Part of a small language model's weights.
Size: 11 layers, width 64, 2 heads of 64 (1 for keys and values), MLP 192 SwiGLU, vocabulary 1344, 0.859M parameters.
Architecture: LayerNorm before each block, rotary positions, no biases in attention or MLP.
Training: a variant of Muon for these matrices, 124M tokens.
Each number is 50 + 12 x the weight over its row's rms, rounded and kept within 0 to 99. Layers, rows and columns count from 0. The size before them is the row's rms in percent of the matrix's.

# layer 2 MLP up, 192x64, rms 0.293, rows 40-76, columns 0-63
111:39 42 35 32 35 53 37 62 44 88 44 34 31 54 50 39 48 25 68 26 63 42 54 55 37 60 58 46 55 59 33 70 59 47 33 48 55 61 31 51 47 31 39 36 53 46 30 57 51 65 52 43 44 45 56 47 49 46 55 53 60 54 65 58
109:51 60 72 60 61 58 50 51 46 46 59 53 50 58 34 61 60 62 57 69 49 67 77 56 62 54 47 44 79 58 62 43 46 50 38 81 65 68 56 69 67 42 49 68 34 55 58 51 44 48 51 50 48 54 59 53 40 75 62 53 59 56 55 73
112:47 43 38 43 37 38 39 39 48 57 54 54 39 45 44 36 42 53 39 58 52 29 49 29 28 44 36 29 30 33 38 43 46 48 27 51 28 39 32 28 52 39 37 29 48 45 27 37 45 53 63 38 26 40 45 46 62 58 52 44 43 51 50 43
108:46 66 54 51 40 84 60 60 55 45 84 38 64 50 62 45 67 51 58 59 49 54 47 44 54 50 54 35 66 61 55 54 38 46 36 52 68 65 48 83 64 36 49 58 48 57 37 42 51 58 30 61 55 42 65 42 67 59 57 63 33 51 48 49
077:55 50 72 28 49 47 45 38 30 64 53 60 58 45 63 57 50 67 59 55 47 61 33 48 47 62 38 60 46 68 75 62 60 66 53 66 64 65 66 59 53 45 63 68 52 44 60 39 29 33 57 45 47 35 39 53 45 43 36 37 43 21 58 56
096:39 64 33 62 40 34 48 43 48 40 38 67 64 49 56 40 51 48 59 51 29 46 44 44 55 54 57 56 42 66 43 54 57 43 23 51 43 63 42 70 74 32 54 38 50 35 31 45 35 25 45 75 39 56 57 43 42 56 53 28 33 46 42 40
102:55 68 47 67 65 40 56 62 41 58 38 56 28 50 47 46 62 57 41 59 25 53 63 57 49 25 44 37 60 52 35 37 58 58 46 51 35 40 37 59 28 39 53 47 53 31 42 62 66 29 78 46 43 61 53 39 43 47 65 35 60 44 60 63
107:56 72 43 42 45 46 59 72 29 60 69 38 30 78 36 43 44 68 63 50 47 66 44 44 58 47 42 31 45 37 63 34 45 71 38 48 43 26 37 46 57 47 40 56 40 42 50 57 27 43 45 70 40 48 49 43 31 47 55 50 44 58 46 55
090:65 69 54 65 24 42 57 67 38 51 77 34 59 48 43 41 41 48 47 50 33 28 55 53 41 48 44 36 55 41 43 58 52 57 53 44 65 42 52 62 38 41 68 48 73 45 30 41 65 44 42 28 60 43 69 54 65 44 66 41 35 52 55 63
109:48 74 54 43 69 33 63 74 65 51 52 64 60 60 32 31 40 72 56 58 34 35 62 62 65 65 40 55 56 48 64 54 55 45 72 51 57 30 52 55 35 59 55 50 47 46 33 51 48 64 53 62 58 58 62 59 71 40 63 42 62 51 63 42
091:30 57 40 53 55 35 51 34 30 44 18 40 46 55 66 42 42 37 36 51 44 41 54 53 51 47 44 42 41 29 44 62 58 38 61 24 43 37 70 42 48 45 44 37 63 27 42 46 46 41 67 41 54 73 54 48 56 23 40 39 44 60 47 42
097:51 59 60 46 46 50 47 47 32 32 46 42 46 48 66 60 24 25 55 66 70 66 65 67 54 59 66 45 52 60 50 49 77 74 54 48 61 50 64 52 46 60 47 55 55 52 71 56 49 37 43 40 15 42 49 58 49 45 44 48 52 56 58 27
108:38 51 50 40 26 38 54 50 31 42 50 51 25 45 39 62 65 53 41 47 35 52 41 23 53 50 76 53 41 49 26 62 50 47 48 42 57 41 64 23 43 37 47 32 63 53 34 48 52 35 60 35 33 55 68 53 40 45 53 46 38 33 48 62
113:64 84 51 75 59 66 43 52 33 49 52 37 30 49 40 58 68 62 40 72 50 57 60 36 63 63 59 53 56 60 40 46 61 45 43 42 43 48 46 66 57 31 49 43 27 60 61 50 45 58 49 46 42 77 50 39 40 64 47 28 42 42 53 43
100:53 60 73 78 54 44 38 64 31 53 43 65 32 41 43 51 49 58 29 66 53 42 51 64 72 46 34 56 61 43 32 69 51 47 53 36 46 40 44 39 65 71 47 42 60 34 59 54 51 45 60 38 44 42 45 37 28 32 50 44 54 61 39 34
068:33 45 41 47 26 55 40 43 54 44 26 54 47 45 29 65 45 30 48 34 50 43 24 40 40 42 74 52 54 52 44 73 67 42 40 50 66 60 66 45 48 35 46 44 61 31 43 47 61 32 60 61 45 66 53 49 64 38 39 36 44 47 49 68
098:53 49 47 69 47 67 69 59 40 46 48 59 67 41 45 43 54 57 30 39 58 53 42 45 46 60 30 78 46 59 67 58 54 67 52 48 58 40 47 41 50 44 54 40 66 73 19 54 56 34 54 49 56 58 48 68 37 44 46 32 75 58 71 52
101:51 56 49 50 45 61 66 81 64 58 49 59 49 61 45 49 49 63 44 52 69 48 30 42 51 40 42 30 36 28 44 33 29 50 60 55 36 65 50 56 38 67 53 60 65 64 45 38 66 32 48 52 36 55 52 38 60 69 63 47 67 72 63 49
097:50 40 44 47 57 60 49 27 54 82 35 59 47 63 56 40 48 52 61 48 52 53 72 22 46 38 74 64 22 37 36 49 47 57 43 40 61 33 56 41 61 59 48 66 66 50 64 39 64 68 67 32 38 41 48 44 41 46 54 52 53 55 46 46
057:32 64 35 43 52 58 46 64 51 57 64 31 52 45 49 30 42 79 77 52 44 37 57 37 44 41 46 61 50 47 54 65 58 57 48 43 32 51 36 42 51 48 52 40 60 46 30 36 66 61 40 49 28 41 34 43 55 58 48 22 68 69 45 49
115:56 71 31 48 67 57 59 55 59 42 54 56 75 42 65 29 68 50 64 67 70 50 63 45 52 65 53 49 33 39 41 32 53 62 51 53 62 61 50 61 51 49 53 66 62 60 57 45 55 69 47 48 40 59 79 56 62 43 43 42 62 77 51 40
087:44 60 56 35 55 48 46 51 63 63 27 44 53 49 49 23 47 61 59 64 66 34 75 58 41 54 36 35 65 51 45 32 44 38 60 39 24 51 62 69 45 32 42 63 49 55 50 62 63 53 53 36 51 63 62 51 42 47 27 39 57 47 25 44
106:48 31 46 33 43 42 42 21 29 24 45 50 40 65 51 57 48 38 47 51 43 60 47 31 28 49 38 44 40 52 35 35 47 47 32 41 40 54 40 50 38 50 42 31 23 62 49 45 47 38 42 28 49 57 66 56 33 53 59 43 59 43 45 34
088:43 56 49 66 62 56 68 44 48 30 45 59 48 47 74 60 57 59 43 67 26 80 50 68 42 64 62 62 48 53 64 50 61 49 68 54 32 72 56 45 40 53 46 47 51 57 41 39 56 51 52 57 54 55 74 76 47 57 72 57 56 68 41 52
092:29 60 54 52 51 58 61 41 55 60 62 71 46 51 39 60 45 63 56 56 46 38 41 74 50 51 58 52 57 34 54 58 46 54 56 44 56 56 46 63 49 52 35 68 56 47 77 42 70 63 57 70 58 35 68 64 85 45 60 51 32 69 44 64
103:50 35 46 43 71 44 61 34 28 33 51 59 54 35 32 62 39 52 31 42 33 47 39 43 52 40 56 49 61 63 49 40 60 36 47 55 53 44 49 30 37 35 70 35 29 51 59 45 25 43 54 44 60 53 48 38 36 31 37 56 31 37 31 40
101:28 47 60 69 40 62 63 25 41 70 39 45 57 45 49 32 81 59 68 36 45 62 48 77 58 36 39 38 57 64 63 61 60 37 59 41 64 41 56 48 53 46 39 41 47 67 64 75 51 62 55 49 63 48 52 45 45 48 57 49 48 61 52 55
089:48 58 49 25 53 51 62 58 36 52 78 36 48 43 24 59 46 30 50 35 49 45 45 39 67 52 71 37 38 41 41 61 66 64 40 44 53 68 42 69 49 57 57 60 43 53 49 36 66 52 51 51 24 62 31 48 52 37 53 39 29 54 54 65
117:83 41 54 34 60 36 52 60 47 43 48 64 42 50 50 57 64 55 39 44 58 52 59 61 50 58 30 60 39 65 75 52 52 67 56 58 47 41 44 57 58 73 72 60 72 52 46 47 66 46 56 56 46 66 60 52 63 48 67 48 80 52 50 71
111:56 60 41 44 56 40 42 39 58 28 57 56 75 69 45 73 55 49 60 40 41 58 25 59 68 82 58 77 53 42 51 61 58 45 51 48 50 46 56 37 56 47 51 65 36 48 65 57 67 65 65 61 48 59 45 35 51 61 75 50 45 52 51 54
110:44 38 69 52 50 56 64 47 41 49 49 56 55 79 65 51 32 57 56 56 43 43 51 44 39 50 51 40 47 56 59 36 48 42 37 67 40 59 46 30 52 75 54 44 31 64 33 45 40 39 51 43 55 48 65 56 31 33 62 44 57 91 41 38
085:58 60 64 29 44 46 52 67 53 50 51 42 47 37 47 68 20 28 45 43 44 49 51 78 50 70 48 42 55 51 57 48 37 31 65 60 29 58 54 45 62 48 35 55 32 32 65 43 40 41 24 49 63 44 34 51 59 42 63 53 41 49 44 63
074:61 74 42 66 62 64 72 54 64 53 60 51 43 56 51 47 60 24 56 46 66 61 22 54 61 47 34 58 49 33 49 43 55 44 59 57 58 62 51 55 35 40 66 53 56 69 46 40 53 69 52 49 57 41 65 67 51 39 71 60 71 56 33 64
098:63 31 73 60 39 59 46 68 90 60 60 58 46 45 40 72 50 34 59 42 55 42 50 66 39 49 60 61 40 47 45 49 40 47 45 47 42 58 55 32 66 47 44 74 51 50 62 43 50 33 43 36 56 58 37 61 77 62 59 56 49 38 46 52
101:59 57 49 36 53 38 54 61 45 40 45 32 50 42 76 45 51 62 44 66 55 48 75 64 46 57 36 54 28 47 40 53 24 38 54 40 48 53 46 66 60 61 56 40 42 50 26 49 58 49 69 58 52 37 62 22 48 59 47 32 74 39 65 59
098:22 41 48 27 55 53 53 48 63 75 73 50 45 72 66 45 30 34 39 30 48 44 68 43 65 57 56 50 44 41 54 64 53 56 42 57 41 74 52 28 39 52 55 34 43 61 57 48 53 60 49 40 70 40 56 46 39 54 65 47 43 63 36 48
093:36 60 21 40 75 32 54 40 66 52 50 60 41 59 67 50 21 57 63 53 61 56 47 58 49 40 41 42 57 60 62 46 49 56 49 55 34 40 72 67 63 62 28 46 41 58 44 42 65 35 62 42 39 56 66 43 62 71 42 56 53 52 40 39
# layer 2 MLP down (transposed), 192x64, rms 0.149, rows 40-75, columns 0-63
109:31 54 45 42 56 46 50 40 59 41 31 45 47 68 67 67 55 48 76 71 67 64 33 46 54 48 65 64 35 69 29 60 43 45 42 47 53 26 47 45 70 47 45 56 40 71 49 54 57 45 41 39 45 57 52 69 63 54 30 40 37 34 47 54
101:59 58 36 51 39 63 73 70 53 32 58 47 57 43 36 64 43 39 53 30 30 63 53 43 46 45 55 55 48 52 53 55 74 46 48 45 56 43 72 30 55 49 59 27 40 60 42 59 65 54 57 60 46 52 40 48 48 60 45 53 26 70 18 33
096:62 64 53 60 43 46 50 43 47 54 62 87 42 43 49 52 38 50 57 45 64 63 59 54 54 33 50 35 45 36 38 46 50 26 55 51 29 59 38 53 59 49 38 41 41 39 40 66 52 56 39 54 58 51 44 33 57 50 51 40 95 44 54 72
104:69 51 63 41 39 49 40 20 59 52 59 31 76 39 62 54 47 55 44 55 52 43 41 46 51 55 43 39 50 54 63 34 51 42 56 57 57 37 48 67 49 32 51 42 48 36 51 44 73 33 63 70 32 59 44 52 53 70 50 43 45 86 50 63
080:50 43 65 43 41 64 60 60 30 40 58 32 69 32 74 49 43 60 46 49 16 34 47 57 24 59 51 49 45 63 78 58 51 68 53 47 64 45 40 61 66 59 36 36 55 52 55 50 43 41 56 45 70 62 49 34 50 51 39 47 42 48 50 41
096:62 52 54 59 55 42 26 55 53 51 42 44 70 66 54 67 57 56 39 61 48 69 40 68 39 56 64 37 47 58 68 40 65 34 40 38 22 25 35 54 40 51 54 37 48 72 53 63 56 46 47 32 34 43 48 56 68 45 45 38 63 59 57 36
088:49 63 66 50 52 44 53 45 58 45 76 44 41 55 63 25 50 45 52 42 55 62 60 45 50 54 58 59 47 41 73 40 59 25 32 19 42 61 44 58 64 59 48 52 54 57 51 61 48 48 55 39 61 65 43 39 30 58 44 47 63 10 47 60
101:61 57 51 54 34 53 57 52 57 43 50 51 24 57 50 42 50 58 65 45 69 23 53 22 59 70 63 43 52 51 38 57 31 38 30 59 54 60 62 46 46 64 47 62 45 41 58 48 40 45 76 67 42 39 35 76 60 55 53 46 32 36 55 40
087:49 62 32 41 61 50 62 30 46 51 55 49 32 42 64 59 64 47 57 32 57 65 37 42 68 76 70 69 68 51 50 39 46 56 66 43 55 62 44 60 53 50 56 29 39 35 55 51 59 45 52 43 47 65 36 40 30 50 44 43 72 61 55 23
111:32 52 48 71 44 59 68 61 75 79 24 26 47 49 42 65 62 43 42 39 52 48 57 38 43 63 50 51 45 44 38 42 58 60 60 44 44 52 57 62 35 59 62 33 47 48 51 38 55 48 47 33 41 47 30 51 52 51 54 35 60 83 40 56
092:56 45 44 48 68 44 44 28 74 49 51 60 49 61 43 65 47 46 53 58 55 44 54 27 67 77 41 54 66 39 53 69 42 55 57 63 63 48 39 30 46 51 53 40 43 62 34 20 73 39 39 57 35 51 47 44 35 52 60 54 69 45 38 40
097:41 61 59 41 58 43 41 11 47 65 54 60 71 46 35 31 35 61 60 45 35 40 68 62 47 50 45 56 52 50 36 59 42 51 53 60 49 51 50 48 32 36 57 49 50 53 51 70 29 56 53 42 31 62 37 65 44 65 60 49 61 53 32 77
101:68 27 50 67 45 45 46 41 27 47 60 60 31 61 55 39 47 23 47 76 68 74 53 41 38 44 72 46 56 58 74 58 52 39 38 59 59 37 53 47 42 50 49 42 46 53 31 43 54 56 44 66 56 36 43 46 53 51 45 43 59 40 70 66
116:63 64 43 69 49 56 54 67 57 52 48 60 51 41 44 58 48 61 49 57 57 43 52 46 53 61 69 28 54 65 40 14 41 62 30 34 62 80 39 48 46 42 51 59 50 65 45 64 47 46 39 41 51 59 31 29 28 53 51 35 46 45 36 55
103:43 66 54 62 44 46 54 28 63 54 47 52 63 60 42 44 66 47 57 67 48 17 56 43 25 47 60 53 53 42 60 30 56 43 65 55 48 21 56 57 26 50 43 61 49 54 61 47 44 42 26 71 53 37 55 64 51 57 44 46 48 67 30 59
068:46 45 48 61 54 37 68 44 38 60 70 62 45 69 48 49 78 58 54 55 62 59 63 72 45 35 46 38 70 60 54 57 43 48 38 51 51 29 63 60 34 34 31 43 27 48 43 55 58 61 35 41 42 45 52 37 65 47 51 30 29 67 49 53
109:39 51 43 37 26 72 62 51 46 43 54 54 42 64 51 41 31 58 50 43 45 58 41 51 47 52 55 47 68 49 61 45 55 58 52 55 21 57 43 65 66 56 63 57 49 68 39 37 70 63 25 35 59 44 35 69 52 52 27 53 51 24 67 51
099:53 56 25 55 74 45 39 34 36 58 75 52 54 35 43 61 50 30 50 61 43 56 57 69 41 65 44 49 81 31 65 66 52 57 46 44 43 38 59 47 62 35 57 59 47 58 52 50 47 50 67 44 53 34 45 48 48 28 31 51 29 40 50 58
097:53 12 75 40 57 65 58 41 56 50 47 30 43 60 54 39 53 73 39 44 52 42 58 69 54 48 61 64 48 41 43 42 45 47 35 79 69 39 60 55 39 53 41 51 46 40 44 53 67 49 48 64 40 48 62 48 74 38 34 62 41 41 49 39
065:63 47 33 36 39 57 42 59 73 75 41 66 62 39 55 44 61 47 37 59 54 50 71 42 46 45 48 52 56 37 42 54 46 54 49 23 47 33 36 52 64 57 38 55 54 61 41 62 26 52 52 47 50 66 46 66 43 79 59 52 36 39 69 30
105:44 48 44 41 49 73 57 48 49 52 44 51 64 34 40 47 61 53 54 58 42 38 36 67 54 32 13 44 46 59 54 39 38 54 46 70 47 61 50 62 41 35 29 77 61 52 65 58 44 59 66 58 51 61 60 32 62 60 53 31 41 56 29 39
088:60 49 52 44 54 28 45 43 54 61 55 61 45 60 38 59 46 37 63 70 32 49 42 52 28 43 51 53 35 75 31 46 71 41 47 52 39 64 76 51 65 51 53 21 37 72 39 39 53 48 55 55 39 34 59 47 66 49 57 52 49 43 73 49
093:51 43 36 68 52 52 70 36 39 30 47 48 61 64 81 56 53 64 49 48 61 40 39 49 50 31 52 43 50 53 51 42 43 58 50 41 34 47 53 27 56 50 24 32 69 41 58 64 46 42 39 36 38 46 71 63 66 47 59 53 64 49 48 77
096:32 60 62 40 49 28 39 68 64 46 56 50 53 56 66 28 54 51 39 41 53 51 39 60 51 56 71 59 31 50 45 67 41 53 48 75 38 61 36 73 32 53 57 52 39 42 54 60 48 30 31 52 50 61 48 50 46 66 37 38 50 66 26 65
098:65 40 62 55 27 48 62 71 69 55 51 59 49 38 47 31 46 51 36 34 54 46 40 42 37 56 31 44 46 43 47 40 51 36 69 53 39 66 57 60 44 15 48 66 44 49 60 52 42 49 58 69 28 47 64 56 40 67 60 59 41 62 41 68
099:46 59 44 63 74 41 54 35 62 45 59 32 42 44 57 30 29 48 36 61 56 45 38 55 60 43 51 64 63 55 64 42 42 42 36 53 66 62 48 45 48 59 66 30 40 58 61 61 46 28 64 52 58 60 47 73 41 64 22 51 33 31 50 45
104:41 33 74 48 42 48 57 49 51 56 44 71 64 55 49 50 68 33 37 58 34 40 46 50 51 33 46 57 57 56 72 39 51 41 50 57 61 38 60 66 55 29 57 59 43 50 65 37 47 62 50 50 34 54 42 64 38 87 36 31 51 73 42 46
088:49 45 58 52 40 59 37 34 49 50 50 65 51 38 60 30 45 50 44 51 55 51 46 73 47 58 60 67 46 43 66 55 61 39 62 49 48 24 52 43 47 58 58 45 67 56 36 46 20 53 37 42 52 29 84 63 66 47 58 67 48 35 27 62
117:56 63 48 57 35 50 53 39 52 53 39 27 37 36 52 30 40 46 36 33 54 51 56 58 38 38 22 53 45 53 51 57 55 65 36 36 64 59 67 39 57 57 56 77 50 33 63 41 61 42 59 52 66 63 43 45 38 75 55 53 55 76 45 66
102:47 33 59 47 50 30 71 22 56 46 57 36 72 58 45 55 49 50 53 46 43 52 44 47 45 63 70 76 71 35 48 62 45 37 59 42 61 67 62 43 50 50 34 56 53 34 47 43 59 56 61 40 43 35 40 42 36 80 49 67 50 34 47 58
100:53 46 56 25 54 31 38 39 30 51 69 44 27 52 56 35 81 62 49 61 70 51 41 41 35 48 66 60 56 54 59 45 26 37 60 66 76 62 49 48 46 47 49 43 56 49 62 47 52 53 59 49 60 42 40 56 53 55 33 59 58 25 61 55
091:35 50 67 48 57 34 52 69 45 37 44 62 59 60 67 49 44 65 56 49 31 41 72 62 28 45 47 65 54 39 47 50 71 61 50 50 29 40 35 51 69 31 62 37 39 38 52 61 58 49 51 32 60 63 40 60 31 71 58 56 47 54 32 53
074:67 50 52 54 23 27 54 60 71 60 88 38 40 65 49 52 56 24 58 50 52 51 46 55 41 47 67 44 40 49 51 41 55 57 36 61 57 49 65 64 48 59 38 61 38 48 49 25 30 55 67 45 56 61 54 41 42 58 42 49 41 33 51 41
097:42 56 35 58 37 44 66 56 62 34 66 51 49 44 29 46 57 56 52 42 44 38 76 51 75 46 50 55 63 67 44 51 54 44 43 58 73 50 38 36 42 64 37 59 39 41 22 64 52 50 50 37 66 68 48 35 43 40 37 37 55 22 54 53
102:51 49 36 26 42 61 39 46 48 61 39 70 64 45 64 86 50 31 50 57 41 54 42 36 43 51 53 60 56 83 61 50 49 40 33 62 58 57 52 35 45 32 64 33 36 53 36 58 52 38 48 47 52 34 57 47 56 55 37 49 35 70 48 40
104:46 64 81 62 33 57 63 41 63 65 36 55 36 40 47 35 64 52 51 43 49 55 53 45 46 55 34 50 70 34 39 64 53 52 32 67 45 53 44 45 54 27 42 40 57 24 53 80 49 65 55 43 45 55 44 47 47 31 41 58 66 46 65 40
# layer 2 MLP gate, 192x64, rms 0.316, rows 41-76, columns 0-63
104:49 62 58 70 53 51 53 63 39 50 59 70 45 53 50 52 79 43 45 59 34 44 78 43 37 40 54 38 59 70 29 39 70 48 44 34 52 48 47 44 48 66 61 60 50 50 48 46 65 56 73 32 38 56 57 61 55 78 58 34 49 49 44 32
087:48 50 32 32 57 42 73 56 46 39 42 30 51 54 52 59 31 55 39 41 60 51 46 55 43 60 49 49 51 41 54 30 37 13 53 32 50 68 58 52 57 66 53 52 42 49 46 65 57 57 35 55 68 40 42 45 28 47 59 32 53 28 28 33
117:38 63 38 48 67 70 60 35 59 60 75 42 50 73 38 46 51 67 65 75 56 54 42 42 61 59 47 35 49 36 43 35 62 54 65 54 49 48 50 65 46 53 69 45 45 64 53 41 70 67 60 76 43 56 48 45 51 62 57 65 68 63 61 52
069:47 42 79 77 53 47 43 55 44 45 59 48 47 51 48 44 57 62 45 42 36 53 52 18 54 66 46 56 38 44 73 39 52 76 44 58 49 45 34 51 59 59 64 35 26 64 51 60 49 56 24 55 42 42 63 60 61 63 44 37 46 42 58 30
094:49 58 55 37 55 50 43 55 47 17 36 61 43 59 57 42 57 50 39 51 61 29 46 64 44 22 41 48 32 56 46 58 59 61 37 58 55 60 23 57 33 47 58 43 42 45 20 55 63 46 29 48 42 46 49 57 69 61 60 33 51 69 60 44
112:24 50 61 35 42 51 45 51 44 20 66 46 42 38 48 59 64 66 33 46 69 53 58 44 52 50 52 52 40 53 64 45 31 64 44 53 48 49 68 48 47 74 71 48 76 72 59 68 44 52 40 54 57 65 53 51 34 54 35 45 51 43 32 64
100:33 33 60 41 52 49 45 52 56 70 32 50 59 22 63 36 49 40 28 70 63 49 71 55 54 50 49 28 46 46 48 53 64 58 43 49 29 70 51 43 37 47 51 29 63 75 42 61 61 51 58 49 52 51 59 29 48 45 53 55 62 30 49 62
090:53 44 53 38 29 41 44 52 52 48 58 71 53 77 47 41 46 70 52 50 32 32 61 55 36 53 35 50 33 37 35 52 46 52 41 51 42 51 34 47 40 41 45 41 80 47 62 38 67 46 28 53 67 50 29 33 59 45 46 40 49 66 74 43
112:53 58 38 24 65 25 42 44 39 37 52 47 56 43 63 16 50 59 56 43 34 24 44 50 33 66 42 25 53 40 64 61 42 44 57 42 62 48 51 29 42 46 50 36 46 41 49 46 39 52 43 56 33 42 48 38 47 39 38 31 60 34 51 41
092:65 47 60 44 44 60 42 71 40 42 59 31 40 57 39 60 43 53 65 24 63 58 44 55 55 36 72 59 67 69 69 40 67 36 41 62 37 41 45 54 47 41 55 45 59 58 73 60 35 73 39 46 53 51 56 73 36 38 34 55 50 48 54 61
103:35 56 51 48 54 59 32 54 41 43 54 71 82 54 41 55 42 57 71 58 44 46 57 68 36 40 61 49 52 68 63 68 63 37 62 46 60 62 59 64 64 43 58 46 44 38 48 45 43 68 38 22 42 57 43 46 59 54 34 59 72 73 43 47
098:46 51 61 51 65 64 77 43 54 59 50 50 65 61 51 53 48 67 51 42 51 73 58 51 59 69 28 49 39 42 36 25 57 75 45 65 49 38 49 53 50 74 43 28 52 39 42 49 40 44 61 43 30 46 31 63 50 53 55 55 44 48 76 63
142:62 67 44 65 42 64 58 52 65 51 62 61 49 63 57 56 63 57 52 78 51 63 44 54 56 60 34 41 51 50 45 60 57 53 48 60 52 46 49 56 59 65 54 48 55 47 51 57 55 66 57 51 52 33 80 48 68 82 89 62 55 68 57 52
102:54 57 62 55 44 36 52 57 73 56 52 67 59 48 72 53 49 46 22 61 25 44 58 63 57 68 50 42 29 55 51 52 36 09 62 58 56 57 59 34 57 64 56 48 56 62 52 57 60 48 54 50 56 64 51 44 74 38 57 59 61 43 57 51
062:68 46 46 39 53 49 46 44 58 36 26 41 70 41 43 25 48 45 70 38 59 49 52 55 46 62 59 53 47 56 60 49 47 43 62 40 53 49 56 47 57 26 48 32 35 64 61 73 58 48 65 40 35 22 34 30 42 38 59 34 57 41 49 30
096:48 43 57 35 67 46 44 49 46 63 51 63 54 63 68 50 56 50 40 59 50 55 56 57 59 62 54 37 42 30 47 37 54 61 59 72 40 67 64 62 63 90 52 52 48 55 67 53 72 53 46 25 60 53 62 51 61 66 69 61 44 62 42 33
095:64 51 36 60 52 61 67 44 42 45 58 68 41 62 45 63 62 50 40 29 49 51 31 36 47 61 42 28 49 29 28 51 33 33 52 17 51 30 55 49 42 54 71 42 54 45 48 44 34 44 53 50 56 37 56 62 33 50 31 35 40 49 45 49
110:51 47 51 53 52 60 46 52 59 68 66 47 53 59 58 34 62 52 68 48 31 47 66 43 50 70 56 36 40 47 66 23 28 63 68 72 39 44 62 49 50 58 48 40 35 63 53 58 53 65 33 55 61 59 57 50 50 74 61 30 51 42 75 63
064:39 46 49 53 51 27 50 38 52 71 39 50 32 30 65 21 50 33 55 45 47 58 54 48 66 42 36 57 51 47 27 58 54 27 43 26 47 35 45 43 55 38 46 37 57 35 68 43 51 49 64 29 56 38 42 39 54 44 54 48 61 26 59 60
111:44 65 37 41 55 52 64 35 53 48 45 82 33 59 51 64 49 53 41 56 75 57 59 47 46 55 68 44 62 49 54 46 66 52 41 49 61 53 76 42 43 61 45 69 41 58 57 57 49 38 60 68 51 45 84 78 49 55 56 38 42 60 50 66
085:61 45 70 51 49 62 45 56 48 34 54 48 47 46 68 54 37 39 33 17 64 33 22 47 67 50 34 62 64 42 59 58 47 54 63 61 62 33 33 36 40 61 58 49 39 37 61 35 58 30 45 34 60 46 40 50 46 40 65 55 51 58 62 47
083:49 44 53 48 38 49 49 56 34 60 64 54 57 24 69 33 65 58 47 52 62 53 73 57 47 47 30 33 51 29 72 48 68 40 62 57 43 53 67 45 73 38 55 44 64 53 27 47 49 41 43 59 60 50 43 46 50 52 46 37 25 23 45 49
094:54 45 41 70 45 53 55 48 43 48 50 59 49 45 71 45 70 39 43 42 38 60 60 68 46 45 58 41 31 54 47 47 63 44 41 70 56 60 44 55 52 56 41 49 37 46 56 46 49 48 27 46 62 50 61 99 46 68 62 48 49 67 55 33
085:59 61 60 56 43 55 45 44 33 39 29 62 51 41 49 50 37 58 48 47 44 28 40 51 38 45 53 45 42 51 40 54 56 38 40 57 50 56 33 71 41 40 38 80 40 30 69 37 64 57 62 68 51 51 64 64 93 50 48 49 45 55 51 56
093:57 65 57 61 58 49 46 65 49 76 48 59 55 45 67 64 84 60 47 54 56 37 64 46 29 53 35 62 53 66 44 43 58 59 47 48 26 68 34 58 36 73 40 47 38 39 44 49 41 55 42 27 59 45 58 37 66 58 66 52 44 53 62 46
094:47 51 57 61 33 64 64 20 23 75 51 39 54 34 43 45 63 55 44 37 43 48 50 49 62 44 46 44 44 32 64 37 47 28 53 45 51 28 66 37 47 54 33 35 45 57 56 60 56 63 60 46 53 45 46 37 25 42 58 36 52 29 41 50
088:44 40 64 42 50 52 64 46 60 53 46 46 70 32 51 52 49 46 69 35 50 36 28 46 49 43 31 57 55 32 60 57 54 44 61 28 23 51 62 38 58 34 36 36 62 42 43 42 35 68 60 46 46 30 50 34 44 39 45 76 58 36 38 60
106:66 35 56 60 59 42 59 45 64 34 41 66 33 44 59 61 28 57 51 28 55 26 40 64 54 73 49 61 40 46 61 38 45 44 59 36 44 57 48 45 64 59 63 46 37 36 54 39 56 41 65 46 52 30 62 55 52 64 64 39 49 70 68 74
109:39 81 59 50 36 42 66 35 62 63 44 51 54 51 46 55 51 53 62 74 36 24 52 67 58 48 67 59 54 60 45 80 61 41 58 48 45 40 48 48 52 38 49 61 71 22 40 30 42 54 37 54 49 51 53 35 54 49 42 51 43 31 55 59
116:64 64 50 59 56 39 37 53 42 48 70 42 59 37 42 56 50 45 44 32 52 54 35 46 57 53 65 45 50 30 69 68 34 61 34 29 66 50 35 46 54 55 68 62 70 66 67 46 53 40 51 55 48 53 69 46 68 70 58 48 29 31 36 62
084:52 48 53 62 57 72 51 70 38 39 63 36 55 38 48 52 38 41 54 49 54 71 64 64 43 38 60 78 54 66 39 37 79 56 51 62 40 55 48 56 30 61 79 48 65 52 48 65 59 64 46 46 70 55 40 56 69 52 57 36 50 43 51 50
063:53 56 49 73 44 36 57 46 73 31 50 52 54 63 66 37 62 36 39 33 50 49 51 61 43 66 33 40 53 25 48 35 72 40 40 56 52 35 76 54 50 73 55 61 27 47 42 38 71 49 56 40 45 36 50 54 41 57 44 53 62 45 39 58
110:41 60 45 67 82 29 82 50 37 60 33 54 37 50 52 31 57 60 48 52 32 47 55 48 56 40 57 55 48 50 45 52 74 33 60 56 48 38 57 47 58 55 47 44 48 61 32 47 54 63 47 57 65 68 56 59 35 58 56 31 76 60 48 59
096:45 66 64 45 41 44 65 68 63 54 58 48 39 67 53 44 57 39 41 51 59 44 53 66 42 45 35 38 33 23 42 57 50 68 43 54 58 42 47 63 79 75 52 48 48 68 54 52 69 20 60 54 65 48 63 52 54 55 59 55 70 54 64 54
108:65 59 60 30 55 48 34 30 35 42 51 62 51 46 40 54 55 63 54 51 76 64 43 44 48 56 41 58 51 78 52 46 59 50 64 55 69 39 34 59 45 53 47 65 59 54 43 66 79 41 34 64 28 41 70 52 64 42 51 41 58 64 65 58
109:35 52 56 61 32 52 42 36 72 51 74 58 67 51 50 23 55 38 51 39 67 61 38 55 44 55 38 47 54 42 49 51 43 47 32 65 66 51 39 27 52 53 50 63 59 73 64 39 59 39 50 24 53 38 62 53 61 36 65 57 30 44 54 52